Weights of a small transformer language model.
Size: 14 layers, width 384, MLP 1024 SwiGLU, vocabulary 15103, 36.4M parameters.
Architecture: RMSNorm before each block, rotary positions, no biases in attention or MLP, untied embeddings.
Each number is 128 + 24 x the weight over its row's rms, rounded and kept within 0 to 255. Layers, rows and columns count from 0. Numbers have three digits each. The size before them is the row's rms in percent of the matrix's.

# q: layer 8 attention query, 384x384, rms 0.262, rows 0-52, columns 128-255
# k: layer 8 attention key, 384x384, rms 0.265, rows 0-51, columns 128-255
q0 079:103171122116100118104111123159134147122115112113168105127145154092126170152142119169118148134103136105144148106114145132125134101102114144113172108135081083111109126138102118135105094084131130091111130174162123128132154133148142097161121096153114139128114134139150126118123101174124095132090125121131110121154106125092122076128101096126139122149101156064090129174100139135129098071152
k0 091:160136103102169139152131135113162124136091131152125137130125143169168132116091129126091146155125120143135182148126134136106127173131141189165116117167192125113089129108138134122135141142162104137123134140138120104133094097134130117090095180170113117107102114170145133152120166101135131131156117116124112139143106067154124150139122124164132139115112191118145087137100127142158135196121
q1 081:106147111096158131097082117128081125099079103133164128134103144160101129151142120137132123145103135123126138163055139124179148088126121132079136123150132066153153148127134118107085126092086131124160109100170136139113160135128107132111116097122162139118135158180135098120112065165138095174122114129148111092117114132105169112128114123108164118159106116136102126155103182119135092064101
k1 085:122135119183109101147140175139178074158156119154111116135081124134128155079114112117156138121138127134166120098112120093114129105129110143090115098129188153105128147125084116125161125123144147136148116138112152100146141093131178167154129124093137125122118150125121127120132134085112088125082129119110150129147151120132099113163095122102157138107110114135132156088127134134137099167101
q2 077:115089146123166140123150146120107113121108141122112132122193126122120146103142114120118110165107131133123092115108112097114103123130109125156136114143131130203111161132139130129140129123166141134139156136120117135106118148114173110108134128111096087181156160140085134130108111116178116118136134143176150095096121126146141081145122111138120105092128133121115167091119174141139129175120
k2 117:111133075118130069131167100112113129108111101164154098156122132133107120149152113128167149113173147089130109155125152195122165113104115109099116088108162181142161157105101105089113146144146070150114114136145112167102144140155167129101171072106149090114098097118157118081152141149176117108144141135040105132140157161158112150115098135096162115125145102118135120134152142115114109183147
q3 079:145091112162136110161150159148165132117129116161138092135117153141158063068107170119163066111150172116093091136141114156134139101123100118120148144154118182172130124106145141096165145174105109145144156126119119105151127153114121124129141175129117116135101138139149165122138098113131135129127107152122132139123123104161127180113133121113123153071136151127130150150116083105163104160141
k3 066:151096131110094162171154090120116133128117100083103117109152163124108113145113114159119140117118085108134124089138178101129089135121086116125125079114119176103129101144105163154148147118099088105122098117118170126094130144141123132127096117122159158109136139133084131092176130116144163111138141140108160123151128159156145112132101134112153138168154122132111119087169164104154114079173
q4 097:180083131111114124154152158142115112147092145125130110108134125138081129141150174137174116100113140135165108068132077081131091139141104144148120121136106126135145155113146138122145147130111110124132121160115142108122137146108148125094129160133165072132135123107119132112117114148155116111145111127120117078127135108137118145145173172150113105088149115125116102140091083129161173129098
k4 087:142147152119091138147131145142110126093127112162101119093130139131094122087117130142136121168118151078103129140171125132149113141133132058087175129157114144131188114103080149126162154156124131144100130111104129122148153151105113145132130130139095126116118101140125132148144123147130110111135121124128140121121110146117135112144131063122132085149118124155130168110138129141091147142140
q5 085:116124113097125152145107137166131149159121108117111145107152115087137144118126123145113160137100154097161145132091142149144121070124129087097130169111148127111122138191130103146099134126159123071128111130156130177153130114120131123160142121091121137119118156145121111116096135123155111146108099099104135154130115115139165097138085090133143148124114122098152090128112150159149116108138
k5 091:157144094123130163121162141088160118122140153138144097118152136137175158160129101141157142138124136165140096126126151138107149116134145132137108189127094118117138131127140103130138138114143134176122094120160133081149158148124128116122118100119127107120101085140133147153134120139143138171150167127123140140166139122136142186105168145100129117110166164127101115119157144114164147169119
q6 095:052158101134148123146158122148126139191164118145092147116126132107128152092137085117099119167127076126096135101127164145136129062117145107181149153126121099088116142161114085144082129119155084102107105094142133148123136123138166146126166146125154140134067143090125135131164151169117142133100142132129191127105127108116175107142137099110129149147140105129167143123089149140125135130128
k6 100:143146118154160162119136111138124142149134148120163130129170148122123120170104152166142133084117203180132159126124164105152137131118152126148116132143096122164124122141142112077127125107127142130143149144173126105140130108120112123072103135142119171152174152100141151140144101142120121147140078130116108160163131139114117145107151135176143112088139208134135108110113138124140131116129
q7 089:133100120168118127090115160127119126118114157130112113100083149159133116136131130160110114139120158158126109117129091139106125133168103159155107108152124107180129110074153156115148132148108116100098149107141113071108145157137120138097115109134119129129139140121108133120133119152143103142116142156125122130113139093113100162124151120149161169092132128124100133105109081123100109127146
k7 074:158140133125120137115141100126147061141139117073114145123160140127115080120154140183125135107144175057161125119131148149137095147114100132088114085162114114126166095115105121149143115114128142150141099157154134153079097158131116147132134133097097108130159120137084122116125157117090133116128115086139155091115124115122105153152120117128140129107124137138171115117104128121137107084116
q8 089:149158143160109130103113135110096109149141113132132115154118114128128152132134132133107106124124096149146159150122133121142140117116146124178091143117134092113104151153133119127115147120131095119102081110145162150133127151123133127134125159137168158150079170091123097157163159130147140166132082111124154153151154126184134061136178081146112139137147156131156145088133118098136120129142
k8 084:119136133148167080136151155144166141114158116153137136108118153123122107144151160148162119145134138129095138127142133092085173108107108065102115135161084115111136164182117110114150153138148132138087151122100168131142100112136131151111117183080143136107121097134159126106133095157140134126106119129160105142167082170142199109121129097144115144154101117104130123133105122114120097151113
q9 088:104129123148113115132128124136159141093082153144173148120118093152126102122109138119115098151177104131135165144125152120127129161115146147122106088103140140072135108149142146099108107086120104111136165177154125161153105121081120134142111125143131147121141140139138142104069080128103176155110087098147135111141168127165126137109146131109143121165155113148115146081099127124146131103094
k9 070:101126124134118146112090140132133120119143102141145141127104105092120145136099140076126098102173116131111134111096157110135134158129105145169107142141102125134099168120144116133128121106127215087101110156128146177127114132074118123107134178114126122141095136142147099146140157089126116146138077127128113149135123130091101144122117170158101135114145131102140151179115119110118165116129
q10 097:125117113118167122147124124148119127083125134128051134109146151129143124114133144096142112187107111117095118111142152168141189172104165100140121130160126111099138139165155122095124108156096126140149137126104166112087148100115087136107124135117147112102112115130152153160168189137147123115088091110112141129132123144149122104142138098117096121141124157111153092122120094142125083131104
k10 092:165146129131118114097127117059139135134098092138144149134141115149154135156082130128114136131162175153134073128100122140122151144126148120163142144119116161106115137115157138136087173113117150109119116153123161106113105106114124135145136118148135088133123153097130099129126086106112122086115184151131106134117113106106157145147150095175137163124100104116131174124114115122129148122149
q11 126:147173170100096128153109083129139131135116138161142101164127120145171121125123111100115125147143099071117134130165188127152112167125134150156155145103104115125123155136147105097089142145143106154131116112118121104125077150078147093124164147138141082093175112158129128153098159156096144137134090143138151121147112139122101143151143127148138134176148113097126122121139174154109097111138
k11 082:105110115166152116148109123151160157118100126114146151122137101109139143171119091156094114129147166116145209104113123122143171118151116126174153135114098132081155153144127094143106151128106127154139168108114183051169155085113115091122106115124151122128139153105165104101097113104115151120131144099141116143132143120139113108138148177145149149116084125122175162110144131154131128114112
q12 104:081131085148148162165130105156122147130116092088156120164133132103151149126129178144133138146185134136109148109117095135107161142138137141136131118072186120114138161105155122077112093109169124080130116126152145152168140154145118129149105158106126133120109137149152161133121151102114106133096119096145126148149144117073135127133146112161129122161169151120145126105097142151086099154110
k12 089:199131144092104093125156167120132143135122127142073140135135090144149126148144116081176118121125087128132130108101120084077121129105149162084121151121078122136117135123138081136128105126134137128164086132117135167115116106130130127071167138134137123122141131146149179145121163168136116118112123165167081121136129131089151122130115131180092117152112159123110115128098148123154146087109
q13 087:131073141145159137128161100130133128153141058132077147078125123144099121149127136152147124158127146147119080138103097164101142111201086102095125149113090136107143150156144110135129166093110109081127083114184115093150105158144085137138096129125123121123117111090127080143104126097115136143128185146141115133112129125156142103121113119120115161139110087123130166088126120107124127180103
k13 079:089097096121153111149154115121087105129127159158136077160086147136131137089181143116149138098067149123123102170132116117109124112120112138108147135183166163154103055123120187090176134117164132098163129099137057154122155159153146159139118133143092153112125139163070109135147139110105127140115103118085130088104097114121111126151121102078138147109155070146074087144116129120150125141145
q14 098:147097157136156084110152107151143125144123105130107188135094110142105156154109143127161117178150117157110167112173108140102106114139122098130152135177094107137103130171131171148114120179089105097156097155150108084149111129115127134133121175178142161124127114112135122126151128120180148150146127113115125108126151161145122106134139095111130144139136135126120100124114129136166124153105
k14 092:143125139117121116076117119130159148118121122109126162121118104144104125079127152112119126149100126189141077158127142161132151104123085140111169113141130122114135116103161127134169129094173145151124095155106064143125137133109104153185133136112099135145128124135084138197181136134114120162089108130106157117103137114127135149137111130128153154096130127129140148160115114130082134145143
q15 082:124119084118187123127133192148139153132157105101151110094114107097116109132102098127110102139142136131139094129127137136149146114099116100150133117088138144142137156112099138131174130103141149092133126106090156121154163094107118139150105105115191135132142155058146106140097124121108122150156150131160134122063129130128170158101119129125131121103124148144162129101140131106095117115136
k15 077:124156170158134139135102132114164166153132092104116136141138123151161165152131172104132141123142139115103178121120094112126163128081112119165149160099082142149139176104159110131106130100172143140107153113090172148138089122091139101130122176099116092148105097109153146119131135094130068137123142092168102150175131143143124153174133142129095130131114155146152144149111108130108153132133
q16 104:123117135124098138128098133174124150173143128123134097044125146142125090118115162147105131121135165135128148143110164149124096099163098181137121133136103162143130137091064131077113121152151106091118135121083120125148153097082106133133142111135104138155127121099099122103137141131118091087105133121161125135105123141118101114105165176147140126102142129117183142189103146129145150126146
k16 099:137142136173131108153101128100159114121121106156113153088152127155129150163141102116140127144115145114132146124106108114115133129145146137095128128119177159111130121122121146121112126122167100139118137098109151145146157107173161116166126120131147149117138091102158163144119145123172115106096141111115095177153135119106160122094169145102168149124103095124148105135142143143109133102136
q17 083:122130121083093116136114156127127080105136163140106112090118152139142110150092147130158135107106161119103149106114123137123067120121106165153122146197123136135153146162113152111134149131079129172148147116112156083094129131109117143116141105159184101087174111155144124126117125130106145126070119158100151114122123133182081150143135164132098113129114121130146115162094118148145106118108
k17 092:111079087131157161134188107134158101094105145117113081101155144154147125094159126106175089117101176126137097118120158127127146082135159094128124113139106153133115144153136152135154136177119137137155118132151079144134142146195074148179144141152092111139117124123114133130160117172114146164150180091119129121140110148108115110130146114143123132133100104109105136145161141095157136140161
q18 119:098154117118118142144123117096133091129109089106113138160118143127145135161139135164146114113124117152164103153152164081090172105094116087189104143113120077081120111176096146115166122121126152133154128131125127193116137125117177120116122151120108125120127141147138125121170214139120168097155138137115133127148161137107148132139098113120151125107111118111107136129159109149160166121149
k18 113:119120148120159109173140116110070090148142116131097084132109107141097091149103139112136130117120104144127154134141133116105140114142134129103145108110113138133133162094119145099141142133143106151132133159099177106142124138115145127109146132145121098146097168149155131122156121103185144134127131134145125139137126149169171112173166143117102135103116115167149122108109138123155088088118
q19 116:121157119133121141120157142125124150158121129117153118115148154122091124141145168129098127116129120122112126132138161102132111140109156162220157099134192111089128135099125145148162078109149126112138126105137109127097130129151162113135130076128106127171192097129165137126129113157127149128107117100120111140133132145115087139124154125121129129108143151128097111067108166157098134101149
k19 106:127104092099146124147122117138160093142094159122095132096067128144122100100133076144099110135156129132119163129164140114151113146120142152088133145190124108115131136117147128162106131101138168142155122081153134126128116115165144131176123130113122125131160129140117139134137125114106177114148123140095123106136142109150098105083108161098187106120090141114140141121149138161129122101130
q20 090:152075087100111107148089116129124135105116141152110121122156121153152128101162153155107169147121149174126136151118102127142140123153171174095102161119113110114120115111115124169092097121104094115187139178160129135134108140130111144131133124098112108123093144123119137126144195115106102154103107122152136109128144085135100095095138149119132177109115151148107141146094076104167148134121
k20 087:184096149136108142119142115144144133144111110130170123147153124131125153102164139121156110108097175146113135135156128147116134098148098149135117113141139120143149094117109130136125127128134145153158086158131080121106141152116118141119079094166135133116161134106110123141154103105158129118100114119121113160093120100101122119106137093149129161108150161077096086128095107124165166137136
q21 096:143164125134121126124167098155125150159095122119137161168139129109154118117167122152173109143100128133085102126111160117128111158157100171151108110146095109140106148151134164123090093152138116113130124160133110151105092127135110141133107139118132127152129128106119153138067147125090120175128134145144146172151132079107114096140157151169164119143150107093135136104118141161140126117148
k21 091:160100129127108123175134127126140128131142073167111107164151069169134099111180150134134096118114159143131105138156139111152122145120149155149091157128150111121108103127115128137177075111114146131150133139174132146150142161129105153115127097180100141131158106120118102138126121127106115158104157113128124107079115109086127106098132091148131133137122166106142115114154145113152148102106
q22 118:117085155136141131093112135143141104149117135119143114106150151103093151146120120183163130125153123098113117180156075105130112104140133128115101109157146177116131087132156140122165134148129081123105149113122128074147151143121132125125127111106115119153140119172104170153150104101157122113114121124114116159098118087138144126081145119160174118136137139178094164097093162140094084111129
k22 117:149142135118145136131137128098084127140166111164095134143138118128129135128143145166106126151123140114137126085133107112102099077110153125105136146098109169100159128109150111116095131098096168117097122112172119161071170102133124146115076128117120144071128109089101098148159118157087115149109129181176136134123129150107133177120119151108111152125118125148130149135135121104097133144083
q23 098:142160132128124169116127116083075162104122121132145111132128131155150118113102159176111148109131149097086129097123184142116147129129145153085104123159100061122127149150114153112140110129117115151118134145124101134114168121089167121126095095100087113167134099159125081099142127120132154119098127158163140129139116153101112109156169129144139168112090123140131101134130115120174150121159
k23 109:112128103118123143101098129130129094109117160148126105135127110098107071147152158117132106150141140100147093133124111143097099117109116073133140118119102171155137130132112125119145132153146124149143098135154132141093106146145128101126133143138168116137112108136091133152215121160122108107130133128127190122108137119142155100164105095127133129112141068139156126151141148114151144146147
q24 102:129164160169126108122096099141134162126107154145133126109112115152124102064122122153101121122168141108100113147127156105155112111178147199137136138130102136142147130144114126115102078143113127105110132143114126121115162109114134123105078087113097129132147078108094122127125088114129117156093120161154122111147182146103081123153138149164151123118118149130130077119136182116165144133103
k24 110:131116122115143113151132116113141130129157147134113129166103139086147136080119093124137139131123126129129121114144094078148124130102086095116105120103139142100108142165089151139073134125143143109077110121126092117107148127111159105107114171156127134117117109135081108123122113120091147175141088131097156145081113126080122090140094114120144133130104113080137103142126148148099119145098
q25 104:117115114177138183136104152120119117102100098145143137139131134086113117152115099175125129119150159115097125178160132105131140103128133136071146166132136122122173123156127151135148119140115159124079109121067121085094131144165058155107128115177137158091158099126158156161151068124128163125119119136138111095092113091139132131120144167133132087169138118102114074144140140130137160130109
k25 102:169100108076109192175099124132087123165137087123123124106101118162132134100139087122114160120113094125139125086129115162104126159123125167102166142158120121115132101156140118150114127097109151130121159142162120128158186126150077124153142097139126139105170118129114123106115133116130121115117150156121119137163168103118096136115138166102129129145174103124172140102158133114146159152129
q26 107:122130123122130134103128154092097140096150096104141163169102100136176084145104116110095128143097115132152062096075102119130139138105092134119114179147118119157130117164162122097156105100158138120150130143107117129115145115134153139116135108114150111163074123165109136126128133165127092144156171150110162110116065081137113156183103149125113112117149077133138113131120110146113100144147
k26 113:120089142121139133091165145137117149122151157139128167174145101149134147144135131120102161128125145105108125111075149136136089126081147081116107098196136152154126128122120136138111126119120159085140142182095143139141108099143168116131137125101120172165075125153144119133157115145135083081070113165158131118121155097129112150192105108171117150096126161123098092187138135157148152127126
q27 101:131116077117093140112121111107111127159102090149138116086151123149115108125119137165099145129103158141135126116154152154103148064133134166102134160131080116108124120142144135111103093098139120144132086161151163149123116148115146140116128107120131130134091102153109113105135162097146123159099167141126159129133185115114102104141150160103126148116139143171126127163137098115150161149116
k27 129:127125124110102124115088160134064113140122134150151154144121142131110144140127095163176145122114130110177110108160153142120097121151105097073120085091166137135178124161156132161109133126155156113159134153123138137079133082132139102105188101131144103122113162169114095118156106144129140136117141100114104145156135148097128135154134116140151124113135144126129139144133127153103142146142
q28 101:097092172138119119111137145119200129143103118091134112145136147117125137082112091094085097118127100145128124121108151160108128118114101125146123139184160088154104179105109107164105129153134131135121091122144170131126148101099162111131122125152142134125106150110139151112132100132151106134091138108153099108160155144094136107100129128129104117127146136107142192149109134114152145132120
k28 114:146120168149100192137167159153133112150102087109140160184195142135137128124148145108191109136149132185157132171158143113100123090138148138135135114133117125136117157118144141125129087102139127100138130150113129104120159131143131133152109112156138129166135101100140165135120151145145148098102117106171086150170144098151130119116150135136130144098129166122121143159101134151139154105147
q29 106:146112089104154085163119112135173153115143162134144078132128147114103100104143152126106109138161154137098091141170171107148107134112112146149170117162147189158074139112076144108153112138133108136145136104127127111107124124131132134105138125143139138108154151109112116132102136123073111158132123152114108120105173145125132167139173145186088148086121118122152139158073142129127111105135
k29 107:145074100167138112114155074100154130180162211138138102116106158118154115094139108115153120131160096153135148148137118113165154128102141147142124159174115118122100079104098100145126130140143102117111052089122093154126148132132147140137106119114119152072155090097124141085156153125146100154161140128140092122125153158138117103165093159088132123121113135117112164145152109145114132115115
q30 106:124113117110135152113176149111149148134144127128128160106162136125139117074098141123113158139111149146141131109112119152124172135149152104135124092179145103134147110128117125129133106127122066128084109103156110088112151132149109099156111172120153159131121142119143141137104102157142120116140119123148164118123078096161155087090147135106109114125089154107140101120137120096178129183149
k30 097:152137162104137177149145127142119147099119082141099122101161156176122123118159084122128128170137118120099133141157138194134113110137114138138150123119140180126160150112118112133116109121101126145102135115142115091105171139112077079140116109191140093143141143105144110119124085118121130090085113122148142141115112094121133152109107105132116147137116136113158128100125128099117139168109
q31 115:156147117130080158071116129113143137161117099126089071134121122097106136138130140143127130131156141150142139108141105113123129105129098126113094135120107151152123161088116122137101133119104115108129121140150135117099130095135166113153141139083117146149115109110111140130137163167102115141129200110122125183148161091072122108109111133136132161092126132136142118101115079123143119121144
k31 132:131152138116188151113095128135092154144137158140150136115111182152145102098100130169121090122140167099148112105115124072111126141140105107093149120125138174135145110123144125105104136141139120133129141089113145118149064099122115134136141160103142123134162101130129129133159107117120139115111109123153152105148118123126113163156132162126142124119116117158145118162154137128076111141160
q32 072:123172137139121121132155156160133136113151128102110086132176147095145080077151166112129113121091154105137137070114148140111148100153093114115122135131084126140114160185119127114144123151130114113145166107155191144174135091134153141136100148125165110145119119128107152118139121095160133096100129128074135107112162123161162121118137136137218129104156144105111108115108103119103130104168
k32 084:146099155124099109162143137117145148128141125094123175126135137095158154105153108173068135119140149157074132142153129102151092150132145120118129115150156159141106080114122135151151130134121157109157150088142113136150183149136130123105146145110106160140144119147124147122131150189119135140096116094141128137083119162102107099136109128114064108171133092115116098195085109132113133163129
q33 091:116140123163112116114122097161095149128145147107104179152166136066119080135161169131119136116089152145140143132092124147120144116173159125176129108116089186129112129150108129131151135109111108123173166120113158171119151073111100130103117168110152117116119120124181140093149129138122106138080108143116105166137136094121164127096117143106153141179123119074151097118121097175118112141138
k33 090:131111139163124161152156136193154120093127138111153169121125110102165129124131106116098149136130148149094135130133132100097072125122178171101103168156154112141098139141131129145139136133105142128118110153112179152156174141152137143119103084123169170155153086126138175162150145144108131116130119139164112158137114110138078123075147154131135097126138117117129114141172165135181143125103
q34 097:133092131150102102163111119154136053130138113114151116106110099144106131091143105136174106148157113089198108149146134111085137066133170136096124136122098123121142116103103114103132103128130158134130081088137101125136082125092130170099109127121082119084133129095081138113102118152133131160139091118131122116080120165128141102145146118169123095131153124106114119146125139124136142138117
k34 090:112153144186129142139113114133088134158119118154129104160153136170104128128146146143132106125165153147122149096150083149170132149121111087087101102152115128117163111092110137166143170175187093143134132123135139148081131149149107123172170112088112086136143110143138114139093132116127093124148176105099113115097119106160114156127139113114125115134140108172120125123147106112152080117136
q35 081:097136149119162092129190179124155104138145142132108106151063112141140146147099122133154082136125085147116113148151116115089115118112122133168100128114075151091132121108165138111115154161127120173149151070088118089112116145122107157112126129156180127145133113101128153136098099132117169143155154087153122099135119139154103157109105173152128145105154118151116124109151131104123146155095
k35 093:122134111109123102112112117109094154119122104107136105099077127140111140110154177106108105123113080121208126121141094174146123164087097092172139167103163109147137150090170118133162137112134101155143145126168123100120090136145134126169114129120084127169146170111142101142136141114166091139147154120111148130141137120181153169149134147139149116139154154129149130119139107139095150088128
q36 084:149127178130165134116176112073097144114109140156089119161129101176138144134091115119154126138149076149113092107135130140121108163111157117146134139123124152087121116141169136154130104170095162149171143150134139103150077117119099144150136127121141156102121101082159174121111133120110166154143156098163109126150151091129111147160169123131154145114147138121112146124142158139124135147095
k36 081:154143098117131119144108138161126135141140151121147140125133141138127142089151148142161126126127113146162144110165122138143099147095109149145137169082111122125147137103170093162122138104116112130138094116151125157154111125114127117171152147156111134130198128131093119101140118116135133110165188084103135088167139171135172151115108129106123153160155119150151175114146116127097132084131
q37 085:134068132163120100144161145133155118110119135119126111145143133113131099136093113133139108157140153155115119097121115156097160135138049116109122084149115135129134143136119144142128147073164138137140087116138170094154180124096132114118114137132152115125108148123165140076115121129148159106113143131151127099112120155146112114126094114119145100100104108145120151132122098123187151121099
k37 082:116108114120148112100178117129099147107173080129139135102073144099117097135141142080144114148108108113117131142129116100125109093113157097124153090120148156124123132143107152128133183149100131117124114093110133139124088136136136124145088139087144145094160113135082110082148112088175127090128113119106143124093114172132157115136092102152124158123145160137139149098135121075130104111187
q38 093:106108108172168131146186132112155104145172107111127099154146115166074122119110136067144137136114172131159108111111145122128122132122101143109147118115135108160125150113141099115173107137149095134163125094133103118150165139113170105127082150097131108159155148142110127145120119116102121074112142133111083140141123124124131132130126117122099104130117142171131147079150140116143143183093
k38 087:107120111135120095146145107121143087130114138168151136123135157109121133140100112116160105118161128130107116093152175129106151124097124103102150115147131147129138119110116151136133186115147152158131124120111105095116144131118115152100154130087160117151111108139149145092160087136166136107158121125128122159124069178130116133162157128147135158144139124133094163098133174156120131167129
q39 082:152162141091127143139131135114126177135140116151078181106173096115131176110121105114140139129117066120157125091201125171144104133150197180144098150144112161125120108145156119151135089151111111098151155096142167158103133127113090151138137138112130105131154129135138128138167152111139120118117054146128114121120170118122110133157158158122139136150125134125127121138098169139080149131140
k39 083:122153136096086134138075141132136157156093143164149108143128107144130161149131169143139138090154150141116132112113126138135120132121106102144121123113098128138119144107158105187130102111164135127145145158131148136155123136134092126140155136090124142179126136120139167159129139152123105124121161105107092127130134110087141124108098147120120119121139132172095104125099081116137169123114
q40 080:104092104151166131130193100107160137117126119109105145091136126099082063134078155152114149167152138183143123113134058124085138134166094126122100098151111137136108130126136125141132158100147158081133103110165151083127104100093118137132096144117109141121132125116164102142118118109118121085092192146109145123109112129108121119137077115097146150152107100099151163110143102143143134166116
k40 083:104135121127123131128129115129087115120105159133129144102128107171142138087169134134139146157123097132112146129094121121139147140149127132110151081139134147114124047124109133096152130140112133135111123143147107151120154131175112152152142091148113147111137164104114120116107125164127109085101156097101145134069125144142109112116118113107168167117120089120106103130141140087134150102170
q41 088:114176139117081141177127148142122153122135156110142160119115098125075151122101102104094168103114142100131157134152140130144115128118140156135102117163158124102140132076118116116106119151127133132152150128119191124136113123150110176107125123147132127120143145121163134142156136133136112163087126143154116144124106131108111152091184174159122120174164174152155174163100140129079141138132
k41 082:115130145136043116098158129129148145122134115113131153169130139162138185129130144140136091126107064166159159113100094143148129138102101198110176105068123102123101142162116101086110097098170147150133120114116122173112117142098090120143123142154142175147150139138123141140124134119101083147122102153142140136171171125156124139127101164135164140101109151116091127118135128159096127149102
q42 077:107088098168143155094148102125144117132127111159092097116124134128116116097139111143088080186164143181089090149088149187105134118113127083108129153135151105129104160163116087132108105157151102133110083145155160105128122101113131132086146100115114138122114112119148109107110101110116162139131161142145098132143180105134173110092094087136102171140119140143126104118169119128166138117093
k42 085:131114116159129095103127080086175096090133186110141114134150154122139104141130170109094137134130084120108118133117072136101153101096064128098142115125092122182150143109102151099134142165134119113096094131142073064126096156116119135154117124105150145135124145121103127124124099149128174137124087153110162136141112179141133093138107129120147147127107162104116148132137124124128077109125
q43 075:127136154127147113156123102132163090122116108144129093092112134151137110133155130153128151142146161134095152188117116105104130126102162126106142155134119086106159153143129134143116136116116137178123091132134095098153147149122126129137126114126121147101139091149128113138114119157117113134131206174131108123100098086150143123145117122136112160139095125129112102150139183125169091096116
k43 082:135097120119150127157190099115124135111124107128100148123155149126107128107142108131135083160077117137098116114122118141117111099138137111092142112205154156138129066109107162112147169155132119123125119085128103136085163146156122119122114092097118175114129137147109107104122134135105156144141085136131157123101140114115099111154126079144105131128142100114118113117130117092134107119160
q44 098:117127123132123119161107149139109140104094131163148123160166113121120164116073121079136123100108156113134132121137140136147134174102114098107118108119178135131136102117140087130105089115127133152124183087138149115126154165101141096140106175110129144121116121171111130117112118148122151128157099086149144126189118104158128181173122139105161141151147136137115124116190146142111177130130
k44 077:125163134139137114155101147122090150114155130130141097095112121135121122147105193070172142134169092120119078094126149115162117113090128108180141184096107140107152178125148106087138175141122170136116147116131137120152139106082180171120160109131170151141154101110144086140130135107127109110102148117094127124140134148164149190111137109142122151173138163111183162100108141152124155127130
q45 087:103118150144154118133154155131106108118157102097116152152172124096125109157082125109127096151100161112165133159100073147109158098152095150113124123136135124155121117073105122134122134101096108125112130108134119107130154157183135136170101125095113105170128129101144113147167113155127120068155134111128117126129083146095162103092110123157104113133096104141147121108119143090126135151130
k45 078:192098156091097117117123145149128134143139108142152100115115171133160141132127162150155155138139145124141096110132116156155096136089161111176129134128141120112109141132165111122107154126123144117155159104123114145136141113105098159130113136108152101121122096109164134139123145126107132158101160110113112073119128101096118154142133107152119141132138132129098128142167138125091160138135
q46 111:134135150129134123109148116160110128141098118125122110132077075141145103108143176134132159131146126116150136137137113124116092121141171182103116131120140112124119155100106139151073089142136145112129150098078103134097171125104133129095149117091092116140145082121152106113117099101074109133106142144116098135086121114082139181108089133092155141112097153124148122123131157143180160145099
k46 113:156126134134110134134138067118126120119143124092134153124101148092137135117151108151096117150195081120095121127143123135121137162135111135147124183120142141121097111119153118150102128128123119127113103143133123131115107180122141103114123164135131106117128134063127139153129131124155150150148098159132125073096137132152136144101085111124143105158161118138086119146079090144121137136105
q47 106:141161113111112152147116163124125139117113142150156104158097113132106116146135134120102137086118137108139125124136156085116056195094136114140133112108117114126154111121148153120097078128144148127110117133145102146086145156145181089100141134143147146123149132152157109110089068141102125177137110095126110123144098173157085110094135136111118138124134140162120092104094152139101099146127
k47 091:112148120116135097099130130133148141108111175118122157128118128147153126130077104137135118119112140130117142144139111127187146148145149132161160103090075105130169123120150094121111122089114106130118093086096109095107134133123131127137097144086134079113119102116150132128139134110089137119149147120152119090159133111106126177110096144115094130099111131169100172155115095157085156092101
q48 098:128122183137152155159159144144122117134138154127110124117132089067088165155119132190097134134091110151125157142103068110135091134152125102086121094119121155187127161133133121122075124148077144099116146181119138128091104111093105138141122159117146140105104192126128134139132118160106136132116102126119107110135103129138134151138128133081127174152144110125130119126159176117123120115075
k48 092:147147111115085148101107140134084123125115119088131143168152168100172118103121097158150134114116164098147131190116129193146164140139087142114072121126142096134132091098134137150090106160178119146156123153105145133142105131123087113102115148109145170098142141144117123136086135144116131138152176106120161126158148107094085138129142138103166105111209122137138092159132137142130144140145
q49 107:155113105120117136142146092119100079138150099140105111093135123103120110139151117122168132134157125163124090140150124157155125129096122160101162158119104147184146172106140137111136151123107117109176109133128134130093122139156127156111093122164142167141116123124111111122104125138114094144147182187145109140132101094178147138133104107123147164134123109123119131096099094103108104120094
k49 108:174104148155102169149119127088112151176106150111127139148129121134132147100118156130091105082134176070085140136134131120122108137134087054091156102088163150164112087142142147136109132113137102146117118141104130161089141136156117122150168121108128108114122121139129102151166137160141158117150107103131138130087124126152125108131139164115114127119130117123141100127142159144127107101171
q50 104:094119124141183125108124126156103102126138110128160134096131135168138110144103134147120113112164139153092123108140104159128070134135125160093134117123096127112138148170178152095139159127105147111155166129086129096113102169106131143088128117129107114134152093134066120108166093148125142109137124129119100103150090109160153113106165097162126163133130109121077114118103142109116127108137
k50 116:155109159130083137168163093130099089158075145094099118159128139083118111140135122139164136092089133106151119133129124148103122116151087143128123127117158124120126132087115134098087147150120183116162137122116131181123150140161174141140154080128159096132111155152112139134112150129101161101120136130118154130121156132114124159128121134125150074140130106108100096148118124213153159134152
q51 133:100116151161147139124103123102117167137166183110130174139123112148104160133112117097131119111089140101153139125150106127142110104109129089171148135143112114111105104160067108132177171129131119170149132136123109167167151109126167136127112107145113092143109154131114100105124156145183167113131072088136133139128170144142110120184138111159126121087144163101120135163152086127124189107162
k51 074:128087121134150129152162117143108122111098117134145092133130111120127117146175104125142126153116133167112108170128073118105118095140124121151083152169165138179135139134110141117153101178115104134139186187151088165121125155141162145104122115127129121116133155106129135140140140108138117121131091132107141176094109123128128070110150100135133120098125151117115099099099143167168112139102
q52 098:111131163086142104118107179163096118151098099153119097137133174119114153138110110137112128112187116150102101100148088157089149146110143102102160187109109160174130159155149117104102153132112103118123134113129160156126076098141146114123171158141148133111147121116119151143161142141128108137128192139135107083137134113122153131089116137123105143161114124146114180127122082127104115155127